Weights of a small GPT-style language model, trained from scratch on English Wikipedia: 11696 steps.
Each number is 128 + 24 x the weight over its row's rms, rounded and kept within 0 to 255. Layers, rows and columns count from 0. Numbers have three digits each. The size before them is the row's rms in percent of the matrix's.

# layer 4 attention output, 512x512, rms 0.129, rows 109-322, columns 64-127
095:136150120096066125116123140134117149138140135102133124117118146148146068129123129150131135117135165087106071146108130093166134123141101166140152139085150133154105126154108126102111136145142143
093:170113155143134114135170121170126121114104154096127111157103092129128102130144133143149148111103155108123163142174166110076166106153145129132125146120125143149105117123091188141127122114145148
106:088105119171087097145122149129157165145112115164090155081136135154169119115089111172124148137152132117130099132155085104097133074124149158168125148123105145126111121131122143112161136173151117
096:117155106125060162139180168117112105168099153084074106184168115129123137127184099164122149114118163103144124114144120124094141090106125161152101112171093078151145153144109142149125098161118108
102:142159125110151131146087141161130107096161144117160129138081116121138080105121110134116128119135106162131087170124133169132146166133142162077146178112164102114107109128143130137089159135132084
105:136142125087141141184172140104138061103160117133135166153107140165139113134116147178130163101130100107107121135152132176134126133146139081158115153134112160110137140164124120080094113128134134
097:105093171131155153137103112128127053120124116121169098099102152124123112132161136114089143174117163133113091141119109132110124162128116106134079129060110083135110117112135134113115096132092083
102:123099142139124120142114157166160112101120121114134114110111129134127098104120126141136123119183158169139134152097128102114074121138192128109147115169117135136106111106119153115120132145127080
096:164130078166145153131106104110108081132157112135167129165141163157093114113128079121146104142135109168140121131115117138130114135116137122151097103130145118144110120187119151105120157150124134
098:158104134109077099113101170128139153127122105146115112105135103128104129185097120153141089119140160127103150154144123159103122145181152139147157117138146128151172108109169193155103137179160060
101:100136105097139127081167153112144097107091080142139082135151142144157142148135131138166108092146070125131120173102132114135141110148107170148140125134118120148123139126090116165092127156152140
100:156090121126118169159096154110140151149116148119154086171140166125166121151097122148130140181116079145152157170137111118102110119149142108100128126145141148126139140108126166125162082151105121
097:131137121132112161128109170143134107095072107150136150111148127105130094102082104080141126104116190126093127132149139139116135140158124150131107149132146104135086139149116161117088151142135178
096:138135153136124120161188136168117119117092112142123116145096130151175146131161143102124147110143124132132101130141114092144123119111119119184128102155146159131113114146107105097141115127109130
095:083149143073114139143156117136136130095117145141107138133100111128100140146163121204115058113140108155103114104128129089097117117121146101097135151158122143090171164091123145115086087157107145
098:121125111150095167138093147124105106146115137103144156152139116113083151104134149175096152117110114097139161125134143136152136161106093132137158179173103120126123081082118132127161140157132139
105:113106167165091128141129156150128133080137135143118133115159106174121158113095138089128123105110143160104185174129121169158131144119114150078139125164152157168165150147098162169135124144149182
098:087165139134144157130165126112152094119163210133132126090128162083143127130109150108152085160129110170105107118099129104108131165087122115138139131145156102136130112162154096140156135085134077
096:156116112113176180126110132155158141128120126142136135155130161136101105149083145152165131109106143127162127149118158081119133115126113118107133057126110120116159125107109151139108145100156118
100:140161122127109101133102150161131131103142137121122141087152140124088154155142114172151123122146148152121156148098153122078110130085167120126135145129140116158114124129165098106116122152085128
106:123112126092108118144099118129126116116146174102104145109111115103144101096141161135094117116112122106109159132192081169109120156132138103172137133115147163097153135134126148103152115157121167
097:109134077159162182106105110126130126146110142119117105161169143117090145089133116130149139145166120144103105100112148123154140172138153096145137081167120135153128168115163086126132124111162118
093:156170108145166096137117149115138110112113131107132123122116147146114119167127119135092094128124168135113148123201123130149126124132137118125120102139107127116099100153165131154142140118135132
100:112140143145075149167120141118142090132133091117131129096167092096121145102130069186128159164116158138126134128157177113139127121085168146144142123153077102167126099164128110128141110141162141
103:161117153107153171134150113107118116060124113156122119127103142139105135150149128113125116125143178137122106119145138144143158098101146114145124095177158182073122083130086110128110133120107078
101:143161157135132136114153158110136136136139160101117145092138101107133168096128101127103160145161138142111093131107110117119130136112115122082167145132114121137128095123138133149094161151090124
101:120158119126162148167094104099113143139147144138130127158124139120118128157113142131136141152125124132104152096195138128128107089137109133141126113134120129148077161112162119138146165123144120
105:145075130121099137115117119099090171124130143119129121118119107110136121088117122178136157124142158135107114122140099142126129153089152120119116115129108122148137131104117137129128178125142146
093:148150116152129113131106145136110132162131154113140142091092130138143167122114133157164199105142122124157157109136072137060129117108186180133155092104132144151156137138105171098139152155123104
105:125082126114140140138102165107121095120094163101169091122145134119127124124141130160122138116138083162124065125133115105092118149115127115140124090130109155146075124137142111106131137160114070
102:089136115134141140163148155099099121099149167165129081146169124139126146162137171148088104142130175081078127120113123149123111148138162138145076114129138091134099119140176115133113169155126099
101:116117123122121151127130097096130152126165116108120144110093143135110099130139155156132092112195128176130107122135120140116112093135123134139107133166166138114107107133117115132106115143141156
101:104127107068156119175111155118174115149106142132130173077129161124105146110134114126144161087115135117144119147136100087121144156113066131145196159113109131106170103166153146113139109108134107
105:129160103091111087138091144094138128138111073150109158090113122183104098105108097102123155109158136105140127138099150184147108105099133163127133099100162141113116128114105145139138133158089171
106:102152073121126151117169115106112138160192142149145152112108105157119112131067128105117154145161114098099133152122154129127112157111154166142111115155129157132169088104122122122125100127122120
161:154112129127114148134141201157155135108139116139137112119094149098088172112122100139113125160104096121140116130139136135137111127117131108087171129164117134091140115102115110121142111133153102
106:162165116160128154123105182090133101170136084123122135098128138115147140148138098171121172133139163146103153114175126135123133133148121155187124156112118149123120162120124118102118105111120117
100:158089134140116110146092135136122135180121148102111142113124119136140138144086182164109145140110135151147115097137162087178148134112111139144129136130086208108077118088128151156110080120121135
097:135137108121142121118084115119139114110095159109174141139141114096180097098119146110128127077110117107119099120141136150147099117116209159128116104137109112166125128125179125116176118122130149
102:130128130139123150100124123122124106089136102127102115143136203140109141151137119153171117154115130140119132136125081161141109096121116123138080143166117123163122162146066113133059160121122147
103:096098143151114157127108151111131160104128107092117148115109091094101098147119143138113144093139101079127117117141142217104136109117142096135166134101123112128142173112125181123143114131120143
095:143117101082125098146101071106143089064167180128122114116099121118096137066108128139115154162153126123120137191147144137151087137131097159113132130145145118156107123135122180164165132107121116
101:148153134101123072140129129122139079127146119150116107143135118141074115156097116154076080146112172112162130165156128160172153124186170122139106089079139067128070085144157156149141136144122115
097:157107138128093120087084137198122158150111160158145162126096130132144140104128124176141124139144107155120088109132132125092135117144137168132093145147180095111105161111191126111111135117125153
097:126136127124103116098150116129083060114099158101087133117131093116127100119128099105146110148130125117106109071093112155127140172120182153120184138139153128149128155135136109116114151129094155
099:137120137109136159063146141196135154136105152130134119149133120136139135129082104106116096101117138124123114100101103189113117169106113127094111113129114168120105122148108123108162173144117118
099:166156099176172078144106133132142144109127119115113142100124115124136120105109151124135128132081095147171132078176116135143103101072149101137137147157150135119141121109181116135127123116124154
098:212160194129130109171141107126174095101158120115089132133115086149126129140110126182118140145187137099124114095149106123134112147128107112119138093089137101096095127165150146124121139130111114
101:125128159155126141126106111160152138144134091140085120138102128137149177146158126101122094110125136146155091105084104145114121124129108125172133136070114118141082100134135120100147154118070183
100:159150127121131160137114140136088159105136108092167108182124123114108136132115100137137127174144149094127131142104114102138099100125094155153088166125076129113138116148116128097143151141155164
096:158151127120148098142163146130097110117175108125162125129150109119160159137102157137139112109108120139145148104129101110105121133110117160168144142107147137124142157115125157148110165112122138
097:083134127128157107139152155161127129155155102102175127127135135124160146129084122114128130126077136102164097158131113146118165076132143124147084098088154089157118085138179114149110127138188089
099:157139152121131122113100131170154168143145144146140137172122143093106121122166170108124173127130145124114118122125126124102093108157148109131167114136104124127117157151153130093125123071104137
089:113124116147157118141094096115077112106177140111142130138110132046166123128130139109171122105168146141120127128114132140145105140111094101141124154101126157140112117126151148136102148141152110
091:114123148139086117097177119106108164099108133106120186110112107093130128077104148098120153139146121162085168156151136161129133170115144061127107131102125135116150127116119119103100124129166118
100:110147130129171134122095129099145115138099099124123153130142155118177106137129119077105144114155160105135126137115172136108118146168127147099111120145135167119111128161126135165117148160143090
097:068096128156131123155074150131144149143110128160146136107116161162122092094115121156150081129157162151133120119103136163116146093130117116120135133129158136127176151145151072137096099146119134
097:095128105133082102102126126131122122129131122164121144105137154127138091136123159157110103112111141113150123129125140152162147113133101140135118120139133139151136135095170116134155094117149109
100:171133163141111124138101112153129082205140089134142133122113121104130157136132095102077133143138104112123108156154153098135128076170152102125099164129120121133154101081155109138114118147144115
095:097161152137136117160120134117126145145112152103138125124102139074126123098119096189083143152146154125123141150138130186160157126100127122145147198151120144135109093107126137098107129108136153
095:141159117075095108083126180135144104123166129151121117132096153154149146134165124113107164124080144149134131100180136115110076094084159120117131116123114173153151170088171110124132125135140113
105:138130088152155100158133140145138115056126115129147133144157113145124070136119114137148133161134144109096112113092109132095096110165124157178112126123149171148108186114150105096141112114156130
098:172123178178144183093099159114158107112119135165130125128125179089108121126140088150153113123162082110107112124094117145128142124128120137051131124128130129108120134119119144141142118113115145
098:165125162164137189157128133158100143136144134146127125114161139149087115124134095123141106159134171186096124135175085100139146130130128129101120127149123123105136133135134148116125148113095154
096:095127121163093128147124100185113130117113122144151115110153125135113123131102122145132179156159114104093119154135158162117133154155092141153098100169101116101103137137161146099130165142153113
099:129146120122128147109099159115147113174111121082154122155192154137154109163128103147135168138134148142123149120076178135163092150100131122143113172171155097108102143116128084132131112131132060
095:142119092122131119150100068110156140122133142126100110154126140110097170129169144122178142131154128105119135167129123070093149131080151124139145106115149152146145153149150151122143165123127161
097:095122141159140131157147126116138127108102137139160102115132109168175108157131164103115136138121148162093090127149130102143101158156132093148106140160158122089136118124157130107096119144126135
101:119121125135128146138058116096091166137058086154117133133107147132149118137138101178150133124132095101103130170112108150071138131103139118162141133139119131128146099130102136136135113097149101
101:117119108166101138147140132135119134137134147118104164150129111134134129152153101126106111131180127088167068133117156176096123139142113116134155106117120127162168147169130116129116145116134128
099:117098137128120190146081154105138124100145124109159166102121137118147129106152106138139167133129092107166128121107106123086128111105137130102107131154164119156115149183164131167106142118091123
104:173114123151094150113171079166140140102124129138176130085118124129134115142123165112083111138084103155113119116128159127113137150153082160120127104134137138160137123087114093181140123099117132
096:107146153128115145106167142171163162110079123118145150092092155161123143137132116139140149133135122155106088160164112097148145099094119109112084125156136173136135157135132124149097094149077067
100:173104091163136078111104112165100128121114156134128129161133163125105154125096132106099111130137132084156113142140188080108155137074142130121154135097154127152120112096139122086110134133161146
095:131141109130121171142118095160113095133153137162132122121093091102112094118133135113123108140132135118133146137106135120088154104125101079137134110132153132166103116150158140106099129118129093
134:145130097113154142137129190163122125151097108138113073096141174110126110137149126141117178178075138150126132104151096074113146111145109180081129114125176129133164087141116125176146081093138135
093:157135147170166083111114085143163173098122132151128169102095178114099152133128076136140129127102133134141120093159139132158117146087127118160149104155122132117166120136126113126125169113142113
096:091096148102151136151176078171159120064108118135099120123102136153149086129130140145142126141147070113119109136166146166155145114113130135124084140113140124135107157159120092117083115119115125
098:115150170124156091163151131102096133090119100112093090131121154138159101125129134105128134116095127123169159103119167158080126120143127163131083153113112156126139160113126116149173097159144159
098:134070153168129177108122130099158118129173104102072141108050137124157160113097123153117096157133181109087134138119140117138155137138111177098142122129137125149136186117092151116085111110142134
099:166119118150061142112176131148113091109172104101116111142129134141165098101108148121136079129079148142141162112184157140150123108122133068129137124156140138132134126122129124127150121097127112
090:145121066167152138128124142159106125117103096110115135136138144093144153177136117103104126121125134113136145139093101122138098147117124147142118090160142161159134162133123177135155130143114137
105:179147127129115107098138084118103090157124138152162123118159111153114103133139154120158162124162146107147149119155126132112134156055138159118122119136125136100120131099149105174118132141108136
101:119112107145172157100086139178161121125112086109140180173088087126117113147138113098137091161114165126158140156106117134123134182137163105126121101145163148087108079152084126121153093092133154
103:120153102150108157139178137089138099136130101121132122133160175086152118120141101106112107104108149139132098160060156128149151122144144139151118138102105079107124119131110147125098141137152146
096:120126147123168114123126142187129107124133115144105118124113126140155115072155130106135122149104141135135106144143073150142114154129136129144113037095117097156131146080078177154095135148123114
099:161081153112155144117089159126090143096094096139094157157152133134107113125148165101117095123077104160149178090189096153132145140152159140092144118133133108086146135093102121118138135118082149
095:122127139082113135148077139162153178151120126154144122106123116121140085111121138173111105164137113119106136124106109134140121184161134142126163161045094091141139121182144162098138119102145138
094:153078104109101117156132121144117160152092125130142102140114126100108161073198172114101096116100192129125140105104118133139092104165126164180130163172141095162135098127107128119127113142173117
093:123155187123146140145097062119131114154081117095121121109106109096168133097119141144117103145136126120093123104114084129131123138140129111123156116116114164094131172160090099162111125126080107
101:098123108138115155167161113093143144136197129122158075119098154126128141135111141176159129131130132130132106095105113148158127113116079129109171132091100113116124119142128155165129106154114140
097:134129104147126156132150121128076113113183128116121076105099103126126117117140123135121172170141130160095110121126140103119107155125143093085140138098148114121123147135136131108109174118140134
102:135128128148140135098112145140088174096148096156124114152110131125135093090148123126114170129133191139176124123159098154153112083165123094186172103116171151124151152158106071124149150095165136
101:068098102091149129126140168173068118148183123112149167147159165117109117088114104119114145122126096058166141112129183113146144159137134124140120145106130160126111129131072149136123111104092144
098:146125126117121103073125138123124109102143151142156120145094163138115122132130124098157116130177068179117127149128139116165186157143133102141074127122080115127133129118123133124170122144111113
099:135143172129154109090080135129160123154124101100165113142127113115102142148140179126145126157110075121126136111162126133138146141116128146175143105121158128123153134170152087109116091089085123
101:075125139166137152121150115143141139145101110106151136092130159177128116139143076130131105118111102070128134090094136106112119132125096119132086123142108126099098113093138153143134145222127092
099:103106115083121142112169168148150123113197091135101105156101109124186136097138111119132142145133155108187105134116157135120120102137156137135146145143124124132144112132153123133143129090130119
111:131177155149077109153142124072115120101123110167188102118131136133119146106120104152119180094129117105175149125152134105108144101107134088126134167211122123120146154154123130111142133110114095
099:142114144119114113145111106136098084096133151165176109144134113110162157112147125163098157144142114168118094148129155128163144120097139110069102178141099115111136177150162103164130094130129114
100:100099150110119128103120141143095145145161146168128124146137113181143114155124157133061156134153080100139116129120121115139110134119137097112160125179123120133055069151133113164121105121129099
105:105113156086111159102155132146132133121142167081128154123147119137151128162143100113146119118137142128119089118155136124108117119139098140155128134098116146089102132092117139148133132129127116
099:141152087147130074122116126082123116167124133108123086169110110127170126122105139121131139086132154132146133133133087157151115104158137096128143152143104161156148127118169129151167158171097153
097:108121188164112158165126123156123126167051116119156097126118120085155184143127142125161111118146146141159131172170123135159146140115071137101139153141076138120106112173152157132130127110109117
097:105140106150121107124161127127119164117092126098190150116139094154141091138100161144128165139111153116141130089111134092096167132108111143153125166143116125148117134131112139076135165141128116
101:146115159181159119115101092125143118136118129157110112132100121137119201119122122128119175105111137082165171093102130124122147140090091099111115103176110142155145084101143130122160130124193133
101:097119074138106128123094145101132115093162162061114097130160159159124188117101096116165128158124144164129164103090108121139150155132123085139102161148140112062138141153119152095133128108128114
095:150129119136144128139151091165161131066124131167153147138121154128101114137071202109140112116156155119126146129131173123090189093107143124133149170145088086142134166112098152109139140145098103
100:140091166097089131162177120156152116090124116099135166123090106156139095116155100127147121121132124119162086123138133134119161120164173095180179110149110137145136110118092132124112129162136138
110:099094118148152143143090124120101113147111081167125095174143107175162095130182150138120138110124090099109135141175100136119143167123131117141101121131124129126079155123111166119172127122180145
102:103177103120124116156118096127163136106135150102129167158132113141115111115140135135145140113129096130168111121119104099129082142146137111109104125108144135127144091119121063097067133164168138
106:118142117103132127139128123101130126130113119155154158149088106122148160099096126076119125167089123134107156139097125067135120133078155168143150112129131108124160145131158119129103145126126112
095:139139126142142129147096131137091161146085092131078142127117141145159123135112121117112129131102101114130147145124118139157130142099121149128108137071123096113126177107107167149140117148156122
098:095127105100120110134081112139139132139126163139147100106092113123137174140160117125151131085146124093118075099140123174098131126117163117118119145145149087147145136106105103143140128104070157
095:154076149167079168130133137138160109123123158141119135152126103165132152125147166145160112117132080127110105131109113081139098141138170127132118109151173130070141090154101108116131107170129136
092:170158094107135107140100139070087141161145167132171152166146144157104122146159090152114115106124151160118118107101124144139172171129147100135143099139122149132126141136113112149113151154158118
101:143091082166125168140113141088110108169103110153167132104131157148106126112118113114120134125155141139107123106149150112126111075109155096142150100107123150148132149115129156136122137092173162
105:147146150153113088127163147103148083135141180114104129126127143118150140101160177150104124136172176151150141110124135149158133117223146122101113136132073165139166079178139157109099130147148145
102:107135092126133141121146118110144142126135187138115170144159171103072118086147091148138151058105142140123130126109102101132126145120087086130138084129128110106131126120118135115118166094083111
104:140144117132131148154129101115105154140144071122124133169129083148141138125159180153114147114152136150111110111080125130117138173183142100101169154126116128122148122089069131106174136095080132
106:115130163155129108144107140124156104116115177114118109120126122134119169138106126130108144150105119135099111133085130125122159105122127135143101088121102130141099100115106092163063101161140157
102:100131162146132141099127119143145095130103127138142149106134142175129155158147125085141110118099121117094108116113121165135142144170126115152099090151156173144130140109153144131142127124136158
102:137090108110117145158137093131107093141142144128138121160141130127141143075171109149107106146152101126143114100111124140150103099117101161144101140155155138121103092104127119146148122136142171
094:125119111150131178118102116141065155105117160095077155132113123140083175113081086117113129117105124115130150114172113140143180125147155107095106141114142141165136124140112112174133121143076149
105:115125133136123090129167158142089150119097164111113169144148134110084169074144115120115146125151114087117121107095110184161164112136136109130137167162164145164135141145115133157070088164118117
103:163171160113157181161147111100098115095086145132055098102091140104116164130128116143103146166114108131144120138118133144124126124121150118143167113121096163098125138173092120157125160151110134
098:140136177116141099126117099145161139075163138105121125145112139135122157131123144089142132112130123135111146117162140111094048093165124132153081139116129125143133118146120105162091141096147142
097:147106122102147114155127090144169114154121166076108122125126188141111152113122138139165128169133083163091128090154124103119127122115127108110138119124149135145092124092117169145098115111152153
092:152127129141137151143131167152144121147151154133105123131143138121117115159122108128131142104163068114133113178129124122153144174170171126127172115123127192102117147133080118111128135107096132
106:085146140175140087104150135153127141111128149126099127158117141129098093116134146089169150105123130110081139136083136139144132096116171118086146138122122111176103152109181153137123054156103112
097:145119114068143124118143135149119111118116136130103108130171155169127110144153095135106125107118154100116129116139136135070151134098109111083148120123179158134119132131154128168185155133114146
102:132143133110158118158128119175177110123118088141111143124145129133118128099120153111154177095087153147137150072159139130123111081121140164122116137128149146137139184108134118107102085143155129
095:141132102114123133144115129148149144089135103098081133095156100158115129127109158092058133088139090122098186162107125132152110128125123165155092151147130084131114106133130109120116130130112102
096:146138125126128182155072112135116141146036129116134116160146086103139146115133116131099122116143097171151099132139139143130107133157112106139146123131094142103116093108092117132139155130120100
101:155111130108056120129097095159105099162160131108153128124087147116130112131181116112123131119151156097155129118134099119140129086097118128173155123112154095102148127113097090091149119104131137
109:137145128162131127088151120115127156101096121129061139150100125166129147115163093154114090092129121164129121121092088087112142165102090079142083104162141134136139162121142098110158137112089146
093:085144187101099137132150129142136124157159134135161105124152146130155163140140141141141126113164112134145141133121127136142138147113112163104134138100140122160148130159103087183141165133113117
102:137193115090092098093134108120129108128116105096093098109117089068154133148118083154174136147114122169149078144092131118115177111160110162139124147149158134160083114108102119166119123129118139
109:135139136154110137118079143143136129208103164113119134191133126124143183117092120121138148096083104125128138139122122152152130112114122125089160130116109130156094114130086150166147101095121117
094:150113083166151100128128158098100123141158110120170136149137171135080130089131141198144101102152115139112120128113124122131111146104120108078116102122099168080108120103137128112164150159136163
105:093128110128156122114149137108128150164132160135115130180085133158134093080132109117086128153138119184152157123123128082118166114130098139102138125115131117125131136123099089169146107165130150
098:097157128133127142133116122100117126154154088144159127111121180121138137102076104119129125113126133133152135143094099137164124156105106101154116159133126102153128102169098111113104129122127151
098:137154119105161160159096143117094094122140127163133162108113148152115106102116155117136148094117129192133076121117118148111137113081158135133096159147109193155109094090168099090120152111129147
111:132144159136154143065104128162172128110101133118117116114138113103141136103106122152057104109141102088145127157103082135107100153144116164148110105121130134136097133125149140155138110127123107
096:151084076132139142135106130138155121096108112149140151080090120116085105144077111109125148130117126123097130133100140111092133094116119118191153163136155128165133164151111126160120102135106156
101:110133115117130125102128062141132111116130151108150129105114122121159156117114130114116131125112090119122118084124136153117087123148112111130088100125118163140152153124106086113168157078132092
099:123066153176158133136159159134136154137124126152138117142100123138119094129121147127109116119100123132196107091077174147117115179173129179151132105154088112126133132099159133146101127093122096
093:156128130094114083153070151135123122105153090110135125103111114093088171114108106108125115123121157134139167146072125104151137103104160123138131133125122104157131108159100102134070142124134119
100:105159139144105178101146133136136167126119158111146130137111121109126107128140111160128106113150153143163153115133164160084120106128097129129122093118132122114207188095123113127102139089096165
096:109117122118121116147090174114121109137142126132078131148117097148088109153112186160124077138150075140133123114116144105169135132097106139150127098127120112082168100136099108177151142112110135
109:105120141143148109103129099131091140104116117090118152057145128077134132092133171121166097090134129112087121109097110116154141156126110126168073139135113192122129170087131116142133130095138148
097:193120137137146157116089106142138157100139167157102094129143129165165131085153095135110187115120116165162121122116104147120096160116112105158110129133090117105131166138171131126102153114152097
102:136120146142100117143112103111125067101155121121147122112154074093120145147123110143127120146122144147150171142092140111104162079152121157109120082141095129170121140126162137131143101135128074
099:143144081133113133125101135095126088182169135145132150087175131125153153121106115129131109128158130109160112151107103129080153118143137131143079137137100170121121152214129106131144125123118107
096:145144109119105201154114121156108148152105148119154144120132131127156151109089095131073112147166115161092122104131105141121141135113099109120126124149129061078104161120104151106135092163116102
147:180163142119132146126139154165079114111113124120140093109113086111079173128087124115147123117140097124158099111142135151123134136128125102098135124113103152142101142110123128182108092127124158
098:142104135105098111143136096091106160150124086139054129162140130176140141148173126144140139108103119125123103164109099088137116084113130105136112114098131149110128158136146142089131098169119124
099:141121146132109101133120132130099107122124101096105097142156101124125139070157134124149171139117077153111132159099135110116136145128152121124098118197161133150137107134145143162125120081149101
103:134134113138142155135097103107102142130103137139083108121141138091133112139091131080175077131114145124103161139112125147130100170194119124141105124126096179156120159143139171139159117133110129
095:142116162171130101140146156160091132115175150090129120151123126130108152130121105099130157145134142144112130060143128174113111104156086113111067139127142129141102131137173134143098146142040149
098:083142146114156118132120164078150162106130104103118119137122117168135121086115161109153119112125098120069107143123080098129121111142163130105127142087109103126119134088150116121136134123085128
105:113115149142124133152110141124139192110177112116116169145130133095181121120072113113139115139142153108111121112123163076112146132129110116157144114172122113131164117150139093149166104167085118
092:169120201109109122092151191169117129143162141137162138138193111145093111146100101118165137143145123104056131135111112122145128157183104131076112143116148119126121139112100109143114089164151145
099:109138152113096116130127137135181134053128146137152146144143086112098125143131125103059161145158172172109130130078071142133099139158127121125109123136096121130155115130111165151110185131136123
097:195123119162141149122119157182137152125119094159102133114138155124159085154114090131161130146150080130154113115152141099100099134117119108138098105129073084114137118136132162091080127098139112
098:128112137109121149128092100110107151155156110132120116096118165076137114119131131134088086110121129107105147130124130114158150116139132149151123159108130147173103060129149107135096117122137116
100:111161108122105110138127131131099202130107135136140081133123087107133139126128137110077159128124142106137102120120122160113138140154093163125128109081085110118136146072146124101112091121144089
100:154123148177130094126135125149105160117129108133114145097113120126139085088132105127101129119141106149137115128135145122122135125117149156138149112118079117128149169156133115103119168134083117
100:130139177162081099144158152111130139122145157102097149166101130125164109146143113103112106101093115119127144102160099115103115146123126121117124139131109118133084132119110145135154116176125130
094:150086135120104173108151206094156144182153108117127104178119148145167125133145171125116171117145116105106150152119103132092152112171138151142133165143115149101090139154149116113152121135187104
105:143122130140108137105117138130143140136103143121149098123100135125122119150139122120119111102104136128133123106142133107115151135125126095111147123134146095151091155132138132141102172163151131
100:132108127154165149130130137077123137093167183112047139120103107165163079171113147119147112148130160140152096164133089102121113132089097134167160113120137105103136176156177192155156129123108111
103:124152148127151127138154099119148147168122106123148133112131119134174111154160148197114142159093133135152124146055147117123111138109150106119116127105125138160137139157110119130096168098119105
098:135125103152197146148158147118103129154151144136105079127079113132100151146146143128098150157105098104110154118145094147076130122170085103137139124142120157131160148105134141126115105155114136
104:167135104125125102099177107132138089138181103108154118134105134130153135108098146170141106136153115139071113101164132125185130158130111119158104112136099105120157119172140116136111166112106079
104:162167123121184150074118148155118130132098133115129149155106123124151147116155115103106133123152120119068116129103133153137131133057144096126144126096113155198136117138118116127121113147140134
102:110149144161130175098127135144153150169134118145123106134105091136141078139158139157140119096141154122072169136092120123110091138085098130144125102110119134108150105170127161096120138139123154
097:153110110119110150134116189138137081118120155114092146115105122123139106133162131133141131110110178150139141099148130133135162143134143134173206158186102153136145146121110120162133104122111125
099:115150091129123159094134097095151124122140128125130093136109125150147130158137096110120119116117089149129123108140122162123125127084166134127108127120098138144140128185108136106083142168163149
110:152145115117143153076117123063158087102108153102108103075066097143147162119130151130135106166162136100098143100130129149115129126094162172192133110136154108134101118107143136119145140097133139
097:121134115094159127138167125180100135162150120133128131115124119091095108159087092085080086136113088122120117087145105100093064111110136131135125169163150106098111124126104133103114229112148136
109:121096127096082121113108126096142154093174122115113083123123132178160133118112082127111118128121092104146150120119123119173115126152117163105138110134096130125156138102114104173130108120129191
107:116150129168124145128112121071161126110125152129138128110130102118153119158149123173114082119105141110149165147187126100141140131179150134112123099134135149148157154124114129132151144124154091
096:143122160133122155143163117128151133115136154130124120115090085112117138124131094137170135118135146100135138118160107068103150158137114104089141123162150120115164133111103134130103131125141117
101:116136167142132161131135099104104155114145088118142159169138163130150136153144146103106108079139131128178123155093113132114112104128160141085150156120134138104113125146153153123152126157147116
103:140092119119152149101154095135099077149135152116100153131130182155163126158127153112131122100146135119113123132106161125117149133112138118138134133061130120102137110115136129129157104133118119
100:085143057126102138148173125127114148159092152160106127114132142163103139105113136131187149153114120158123132119114109142130106111138124128158112154106105106099146137151151129129121146162154108
099:202116137142138105163130139109162098163121113140116086141158108121166146144090116131147140102180162111123077171103134121131136124107146155097139135155148071140123150161094147146152099132099138
102:114141145156160096133124126151108102131145108114119121124128149156191144133065125150144104110173148162141147155150125148112130157164110062105122110107133110082106131094106101126169085090152173
099:152087110125128137157120124128119097115166145143071092084119112075087112110086143135154131136168144080125140099129125092118159147169108149151098111125146138135113140102125111109140117145082067
094:159140139110141121125135139085133143091154111109101137196109113154113155149179148143124069084126121126091098110109145110131098138124098133142144149127111099089140115130143166099181138187119132
096:163144117124143146138137075162153180130137129119136126100096130164113155154141106134108162167119128161161149126137154158143186149132050110133131085107140130113129155106140110084134117139108115
096:081143151113139111152164122150112123125157151156137082135159110129126150090169105065145122128108139149122116189122153086133140166121151153150075155192117148112116097131141094093131136094151186
101:108145134096097117174112159172152116142151154117185105148150104159123138113112137173130080130162140134107130118141167095142121117121175107106147142127104147121159113093129096107107181135115167
087:121110126167131136122095169150153109110107131125188115149101150135140119156124175173119134111154133138131129165150123135139162110131165175084125111174145148095142133144082085102156173113144132
100:123084110088096109092128139134111098111122091113119099167132087087149110147092121123142146120137084158104136134156066130127100151116143110137098119106122101078106124172127082113142119144150123
107:112131131144150073166120116101121169107128146106081155129101123151146153136115122120117126137152138140091149107092143161089106159169169131096138121124097103116111135155110087153134120198118147
098:112146094103130141127155107148123124109137130150114146124146105128175160114147113142103134143148169117110141127157122141138077145140145108135117126132134107146142153115123077116093129119098145
105:177134126149136096160149129111126131138163096124112144121128107114107086164136129117110101122168145139091127121193155160068122152134072145095163107135139118095102088149116164143064134133139133
102:110136145109146155107135136124129122151102144113114116118143145117102129177110106119124136120112133092086155123121163138135126129132116191121149102101129099106106099168058137129119146141147128
103:133132131139116159101129124131134116135125095184123106165129168113182124103210096122097105176138107099135138131117102132097170117130173164115180127115123140134128140098150127145151098147127087
097:103132130133152122108172141145112094154131128113131171146104159143141148093110139167155124160085132117168159085133177129075105149143140162113108153159138175134102130156110111103125130140114144
101:108104098125128105129220161121112173119117118161173123165135105133134129137116130133110147113133152075104074122148088120092111152129135168150176144164117151145112093166132145147154151133115139
102:139144169122123101130144112068116104088120134158139169112146128071156143145124081093109161149149080173105115131141130152099155125127111171135090126144121131171138154128103091140117096129122128
100:132082131115174164110170109196157167126162127144156161145104122130146131089129152103164107126146183142173109140147075165096098108133121177152152118104140112141141145155137101127133092114125125
098:123146164105144094140133130140124086112124132126117145096126135151096177106152142118130105111131097106135106130118124111117127094124147113115116133148128133120139151122117128116108125124134144
099:114107143157121069082115167114128131118112108131072136115159118129146116136104094110144134173119194133147098139118126102079095138168126118169124123105112193122150083154098099088132071151165092
109:089108174095112103138136102125127133187101127132097127153117099061109131123144117137132064113110161160103100106124114122151155148095085146131133111150129125120108131130127135111137142161099166
098:128138174120111101161122147156144132127139091131091120135138130118171089094092146159186121086126156154123165103120155122106138133119126153102103102113115106186094128117168108140090124157139093
096:153125139177084163149125127154179115101166121137085152125137128104135115161170135124146184091115150098103131099139121129115185148148123117099090143135089147084106118122136128111085135117134141
097:127161152103152131111115098109113100128136143149122081123117149144160170155131134119103128173115126123164133109145148105165105161117134064121143158126131140174159145150120172132103134107138144
095:121094162167113072126180124122166152104066128151149093143129144133099144157126107129137079118124129096089151182104105094129092142146112082119149097149148175112139138105142171127133117132112143
106:131150117153165117124161128102134116124122133132142143099156126136128097109153158140117131182097102107098098150120139133099131103141098122086107189130119207122102121135144138134126131144158141
100:138112141145094163109110123159130162138142127137113108166136138128146124077124123097140134146145067117147166078128143119168153091118157074138115170161124141132094119127120103076131134153113153